{"norm_eps": 1e-05, "bias": "all", "init": "uniform", "init_std_o": 0.00652, "init_std_up": 0.0442, "init_std_down": 0.00652, "weight_decay": 0.012, "lr_head": 0.00735, "schedule": "cos", "batch_tokens": 16384, "max_seq_len": 128}
Each number is 128 + 24 x the weight over the matrix's rms, rounded and kept within 0 to 255. Layers, rows and columns count from 0. Numbers have three digits each.

# down: layer 8 MLP down (transposed), 512x128, rms 0.348, rows 483-507, columns 0-127
# up: layer 8 MLP up, 512x128, rms 0.367, rows 484-507, columns 0-127
down483:105100094132134109092114097137138166144158147101100143134132111153131125140139141130145149128124114133128153140118101155136108107118123095146147125077139122113115116106126101127145142108164137135096138162134138087120140148132110140136097091080129131162142115104092117142136165160120086128129152096153063160130066147130114144141150153161180170160143149099140139174111145150117115119149
up484:119072137169129115156121133104163095167124138156117148151131160139116106135118048107135121131147106102133112147139165137120150103166134138149122144100116156125138154120119121115113097110103123127122142127091116135134116123105160110119130121147116098073152125123139131137162192118135134118149160108131102145146146103120146121132117131157099113106147133121119141130143125134116106177088
down484:108110113151082102145098100150175148110115166105124123123099111122077126116091086137134119103140152119156111117118138148174122126088124103154149132093108124134148119138111131122095152133141111138085142074101110162112112124090104117136127091151123175126086171139142153143148141129134129171127136137150095116188138164121124169089138127114126121121162123146091102137103092141129112111151
up485:148116152140121068118153150088132118095139138149101148121141132098109105141112140104121110094094109138068098126139091150130138119161106192145126151138173106111169113110133153139110159102106105164130128106140143089124091126174155093154158172130116158100174170084104117177163127090151183105161129096122120152119184123101167173110124137139118120128090117128168151130097094112128133144141
down485:142106136130091130103122117156122101114119103106060113075141133134127148156091141099162160121113131122137104126142128122168140103170129133163151099097116117084148136103118163122127120130123119122105166121092109123159139138095130118118109100142124122097143110182097111109133194128162090174112118110128141108107143144088124132119147118090132124105079103111140180104100109092151128181142
up486:145143123178176163141125127075091106157120105098145118088141139150165131050146125157129139134154163099106116102133174132093138152166156131134171153132150127130083152111163088136128124085114142129136170121069150126154148103154134077114101137108120131182108139093125150148155123099091165103142119163075146172118175042167117159104137129079147117129131143126128124117124107110130128159152
down486:081106106101174154151096113094137100109123108122116086146154188098125153137132150140140109107166142096127136148085159149138142178132134139104125129137071103109114162141167139186155158139131163146109143128111090118166139121128128134153139120101147110134149169117133070130155073151150153162147164090109149127136130160118112174117154102104096127105117156103168127096093166135175142151194
up487:155134125134112116108127128130122109124202119143081123134131120079094102084147163112151134141121105099109174145090167160179131101147121164095134119145109089114146155148128142104125104137122123092133128128105117128151142159155155127123125125101129115093133183127128116114137103118105118078177109163159152129157083178133101122181093130138088117141109108137111115108123166106139127127144
down487:127161145075142129093151151172088086067126118166173155124079117134141094158088141103170134167136113169135113142179114091107152110132102084134087123144145120106133126143119112118159092114147096122114109119156126109128149139160103182129159089151145160118166145128142087107128128105144131147141083111135134106119126132117121140134118089113108136139115151119095125155184116165145131133127
up488:133128104104086144137117142159119125153155110138114099143113171114122104106168120108128127140137126156114125145134147152122112111110177157112070126146106118118148115116111105112176142118096131133118115143092169146128140137154089139110127124154118103111150148122142134094140170107125112109112075144160112144118068103109071138156166133165116138120137126147164130107132196129131135069125
down488:136149109121117134132114111119136117099131164128099093153088121166124106138126161141131122140132127127134163110124129154137125139153131121133148116089107116118098165110146172154130133135111089091156126174144079115139130122129157102093077107121124134116143142108115131158114113104105158192135112135093116163128143111130132109136143157100100161121126101103072071111168139190092167062192
up489:084108148115141106123121115146158125162125136158192184116195097121152160206095129158105172137153118094150167138143150074088111075153100132101176097171130114160110160085152168121108140124117129083116096119089130117120126091154157160108116141102068137135137127134080146120125103134155175091135191109082188138121139137078111136122123116140142150158079101118157152094068167083129123089159
down489:113115161150130168128097103077144125099084106084092139159091096134119158123116137128145102105087132076091104104113135143136166119115129125147053148124116163097183145147128123145165071146122143130141084149111151159196130118150157147106094128107129129143150156129126101153148145151131114145125078119141133169086146101126134108166136109086097128099175153114165115105113113124129110129113
up490:137091152102132120160195123138146115104146152109146151109155121133129126125068101073152100130093107112098117133170121161095126101119096135160086110108169100125120122122094127103128135124106115104146096117138152126134118123153091123137129097113122103125146113125165153110122146125128092153101135132135154115133111128140099130117125137108148137134124107136127145155110111071141168136132
down490:126163121134137112081175139154124125126112149097104113119097137135152125131147112105154123159145100136120100116108112114117076134164143113107087145129127124113146160153142145115152128089165140103127122120155114139142152170129111117132137151178110145103095148111151132142114170120158159092102161170140120091145126131110154104149150119170162126101132131130116073120145156099109099104110
up491:115129118133104140109151172134101119101082137109102127123161108183131162132142162110110122111142103124168159141114103147167094127149134138128150106115116128116140112107135155107130098125110156175126132160091140104098145136132107184134092142142163137119110139097145159107132130106119102116171122158147078117169127147172128121144107106149130150169091087116157125108103103125092104117154
down491:169159114140130106098105104115113132144135131107133117139067158097111127121137148115132127102121167123146133131116111120115150148108106111139121132102131115091123132131098154104128090163123117092099121127174114140166117168122138124149163132115132089128085133156168155124163110176085132113113132131121106091136139142110122114113120143126119141142133142095148130089164160141113108112109
up492:133165129099145156118111130147129141132138151155104113130168127125159106074106120127095119104130116167135154143121175114143134167101136132137128185141158107113122098106109119124116136137124130095129108106107116144120130111156129134140069166129120158066120095130124119133117154140119129085138071115134112154103138162154149140133115094116168134141164157110121107164087174149140096130136
down492:122193109112124121105115133112113145171094152139146101132131181133118135108124148149116104132156074141130140118105181097118130171123147109088143158142157119133123170108121137157155132106147139138134109137177068119132156079142104163164060093124092124126120115130108136107099137152144097102118122151146148127148155151113136098180130135095147115180078125134123109105125152109142064113127
up493:078141159137131115131135172156062129096149114080135136129139185118148129120126115136138140098126149146108140157118150128162154078096089117100110079162191110146125166124106106068107144100143128100117112140112173150121149151095151104139138141132112149161118131137086109114124168128151100085088109103131137139144141162163118142122105091130131131180114088202116108113130147138133144132107
down493:155095089136130101086098135122161165143129122120146100143140131102165124149163112108108122144130159102169102113093133152124141145141169120129134122055098139121098122101081152159149147130114191135138089116138141139142056133143159155104136113089173131164156150140128133124154113131131138129124108131159099099106137159113121136153125137137103126113151143116143077105068111140110125173126
up494:156144167099123113150155158100136153127116145117114143104128112139117139206152169147148122111139086120143112190095132097113149084123117109135158163100140156093143089098092092072152118104123166138087125092180138041165108097155070082190115099147127122132105138155124143119144107104132146135157106131125152107157156118117091158107102175145172122165126129122136104108124087125135112147117
down494:103106122105163110088107145136129127183097136148137151131153163161142089171060102130131113164161130125117157128191126119146112164095116154070099112128091117140104142096169137165152136138122117163116106177102163154165120164102151112101142098111095106102094139127112114134155117126119126132124168131176099143103075163119107130104126132146126124105114085146132087168103103145166142135196
up495:148152096146159116132155171108099147143128116149098158132142095106170174123111152095139145153095083110149119124103103103147168115084089097082115129115099075131156123167149142119189124085135147109113116114144100124144141091153128136159145169078132100138108154092137144141086156146105134153142110127155132146169143194143131140095136132151126126085108081107165134148125131147120139138147
down495:129103133135159071116129159183096114124114149146098123139168076147134121139097123034111153114100100147141135157136124165137119134122133121196138118107122099133154130140109135139120144086125120145121129165132132182094138138121113112130132160033091125138120154147110115130096118134137114124123088128074147160097136136112108166115197164155147125087113138136117144135148122171144137142115
up496:142114124149155154115119180118099102094138096117161128106135169150132163104122113132151185146168167116084190077113100107158164103100106129146138119139125091076152125132174152105083167118132138148127115147094132124177101115148144144079158115122108122104121160122118202158139135125111130077109141156089114142122146067122144136097123130140123072094129156118114153142077108101091141120116
down496:139103119142125146148100123158142129113090106136129101158100147134135122129098093125127134135177147132120166138094114139125129137123132158116146115110108122110122120097101106122117162084123102112129175078152138133163118113154103134131104117105101137140140148112193146180071139153104106124087098119164103129094158150103127142121145162178111083117112160140134117117143119152109117142164
up497:124099148140108117170099155142112119139163148145106092123142118139128119128101117123092147077152115100119133142174144119127081142159113132111117129125151093064133173133151161097141111122124136076135140124116132109128165110120144082159130134147125138126117148142166159139167169105125140093091116100143100140102127140164144156126093140178144089139125131144146117117134119109134133121096
down497:127108125104093139114127160194114140173146133074135133104156091122117104147120132142113110135089074105079072161138128131137150130137094141139129093138148118151100175146121130125110078125138136103126084126157116109095124113130113123177118104102112137098069167129159121118145115160153116140082124138150109153095120069161124136126159104144114137164130136123138135090131150131134129130093
up498:133121150108128141117119103103131166106106099132124132160130105115090151171171123117072114149165095132118108115110146124126148135110106143075115149120090133154132169129122110138087139105118163099122113092117102109189109133101161122125142121115152114149178158131110132104086134113119154136099173111110141129170085131165144132153125163109101173108108100163105124109102119148183173181116
down498:131143120107120141141113115117142077166164106080126056136140135106163186128138109151141144168155154117119155125141111147145153133144162126083152140120132138099135138127170125171123068122115142100111113136130146159118087120142152112126113102131130122146125158114103144109168157083136103144153145091136137117103130084122090126117113112124139136156104132100075115140083108141128119140117
up499:106107131148116158180121164114137125126088149124148136175116119129092140109116106147136127150093089144121103162163158088137139112127175113130145149117120133183097136092139147098162119170117094112107145146157109100123123112142136133177070098180120085124116110111117142117158152136152125125097123162132156115103161125144083098088126113142148125121137167151123087129117146157108123132136
down499:120091149096144136131143144135135070109136138129125154092132101155098115151132113118201107068136144130127138136126147113090117107130105162103151151077119077174154163121091146130138131124122121145110162157121169134118077121123138145127088111150112113099197132102101131095085139141109113103126110122146069094118131151165107093083101143143104122127105100111141112116099073164139105121158
up500:093132124129123152143109124128077131154134101154147151135096151122118173130135139131157124123163123151137138160117132085113148122128148170156119154136129136126094148097173110149092147073150186127116150084097174154130173122095110161107164082120174122128138124133065118145129134180089147117114157129124139128089103101134118151106144139135139113150119108105117142134147085171161177150109
down500:120142147120097118055089138154109131116114128132111138148114135131122153114174140127120168153149142151140109127146109131136087120146102122105130094116131179100157109112129168137125142173103176138130142144142137116157141103137153125086111122154108119100101101151151123123131128113159093142145114121135188102143161105078131150128163132144127127092089144120103171122114153128138141167133
up501:112099115126168093146128107096112127180103120141118090109106089125161110108182127151111179124120131148141163116144131114171121143148134112175075130158130138117093156148071129135103162116147132148155112098079134153111102127138108128128108119119125081173141126131108127153063141149131112093138147127126138106179088142165101108158091085103114123206160159167145120132144158119141173093171
down501:100092156110097109117110175130105119082127087123125126127144110136147115160106130132139131114119160141130075114149117081123149143116090096150103105078129141140135103102149102138163148115160150118119134147125134136164093137140138088111150121143122199172111158144119125199165128128150132131157140134134154140097124161103119131119132150135146155129114128162089120104159091142136130140091
up502:080172143143154140144086067125100128155099160139132082168156139130139173122125093140114112122077136138079141095145132127102075123147127073180149182134157169127157092146099143098112173133106116088099142114111131162112100073149108152152091100159066159107112141113121102109123155148135138162099147106194135181141124152104111098131179159147137062098141175188195135160093130127113142139107
down502:106118116148112188151177138150202148122132138111148143103122122101126108132144128181154171064179137080153168111164143127107086138179108119092158133142139115104079102121092122151109110131121138099125146084119191140143126106101071135142114134140107142124135145163185146133134143120135137113088128091154117068183113118111124152126104155155136154150153125151157136135120115114154171156066
up503:115135123144142111136109122169072148117146126089164130088157116150112189119109117110111117118109090133097122147151132154119125124118126113162085169132149200149130109152119156174129141113103133161094159125156134125150171125090112159077107108130130115157068113107124165149097124104142162118140122078105116111126128156144113097136100121107141158109170135104125125150191156092159094146112
down503:106119170107147134086142121150148142171111105138117133146121169123147148125157121080092116162126143125086083131148144090153105153149103100095146089113161175077114162124164136208132123095128105096123120140133135109124137115112103121094127110091122103108100148151112159177113110142130145140100128082117116107159121130140092140104146119104126116117083100118129148168111116154127170151117
up504:143144140132151151064187119116162124152169116144117150120134126138135116144143173164159140126132122127097123124128080126105129126130099130087158152135133106141102170140143102096087163121128171101139125143078106120166115116128152155142074137099143165135139111077110126150143182149122158119101123171128135146138148105112090145143097085128132137154083121125125185179116120148129154108104
down504:092117110155135131131115113139185138111121122135128137136143143155169131105168134076136109144157145128148112131101161096162103164122113128100121147149113147135167094141152118145131088112119095183170112100118087179131142138093119103161098119085101134099101136140140126108118122092143147135094144104130139168089113132152131144128142141113156106164113103140099144112094151130100132135150
up505:133124126129144113150105134138100125133168127117123115122109137146125124120138136099092131125171104115132137156122116168109099112109150173136112153116137113163155101118128145032111159152080110115104134070158129111166153106159104092145115106123150102138121144110081120144135113136181178146125155158055094156112144112145104120160139153153104117098157117177182117123129131139135119121148
down505:130117172165158155185159113130126157118188125123155111136086100148130092143095115115114152108118104123079175117156127135133141114086161083123150115105120116111111086102166048113143133110104151133114133105097128138161145125146164108129137086135129116155139125155149107125133143104133135134170122126107136134119098128140100107069146151139103133101123118099107092099148127119174178137120
up506:114155170106132104170129121140124137154139134112144153107115147128144105120119158139134100131138133122172168131136165130110145103111117114105101158151149105124155124132069110093120135147128123156141140154153117128155149140140134131095145134108154138138106105120129118139100092076138103120109133144102088126119125133145136117108099129166159103144139165127116110086120138105108119092127
down506:129157130146130131106135107149118110143096113101145141109082140149144120118135144127141111100144115104120115120119108131167105179146115146102154108102115137110118123163159141133108175124128128080108127100109140153160102148165113067086124146138100086140181159148163145167129161113127106175116123088159121118120146134137145133138130112122114155144071132143126118170123161105082154153139
up507:148123165170140117120112104132122156096131129103119138151106121107176113142133142124162123133110128138103110095107127125103135161092128126104130161161129161125156103151140078123116114114094097087150119121146172130095123140107116117116124170159090117125109122099083161109094136151120112128105161182138152115110190130136167128115150106123124138140134118140124156097116137117131113148089
down507:114129088167098109118126160134113117120129156129191111124125134106197123146161162132133121174121172137105140155131111114102107133120134143134124119162147121164110116129156072141114133129100120134090131118146133133110104122082117100138119126117106146147151170123097112166136121141126118143133145119141096131122084103135102119125161139148124128145128141073148104196104111140120144096147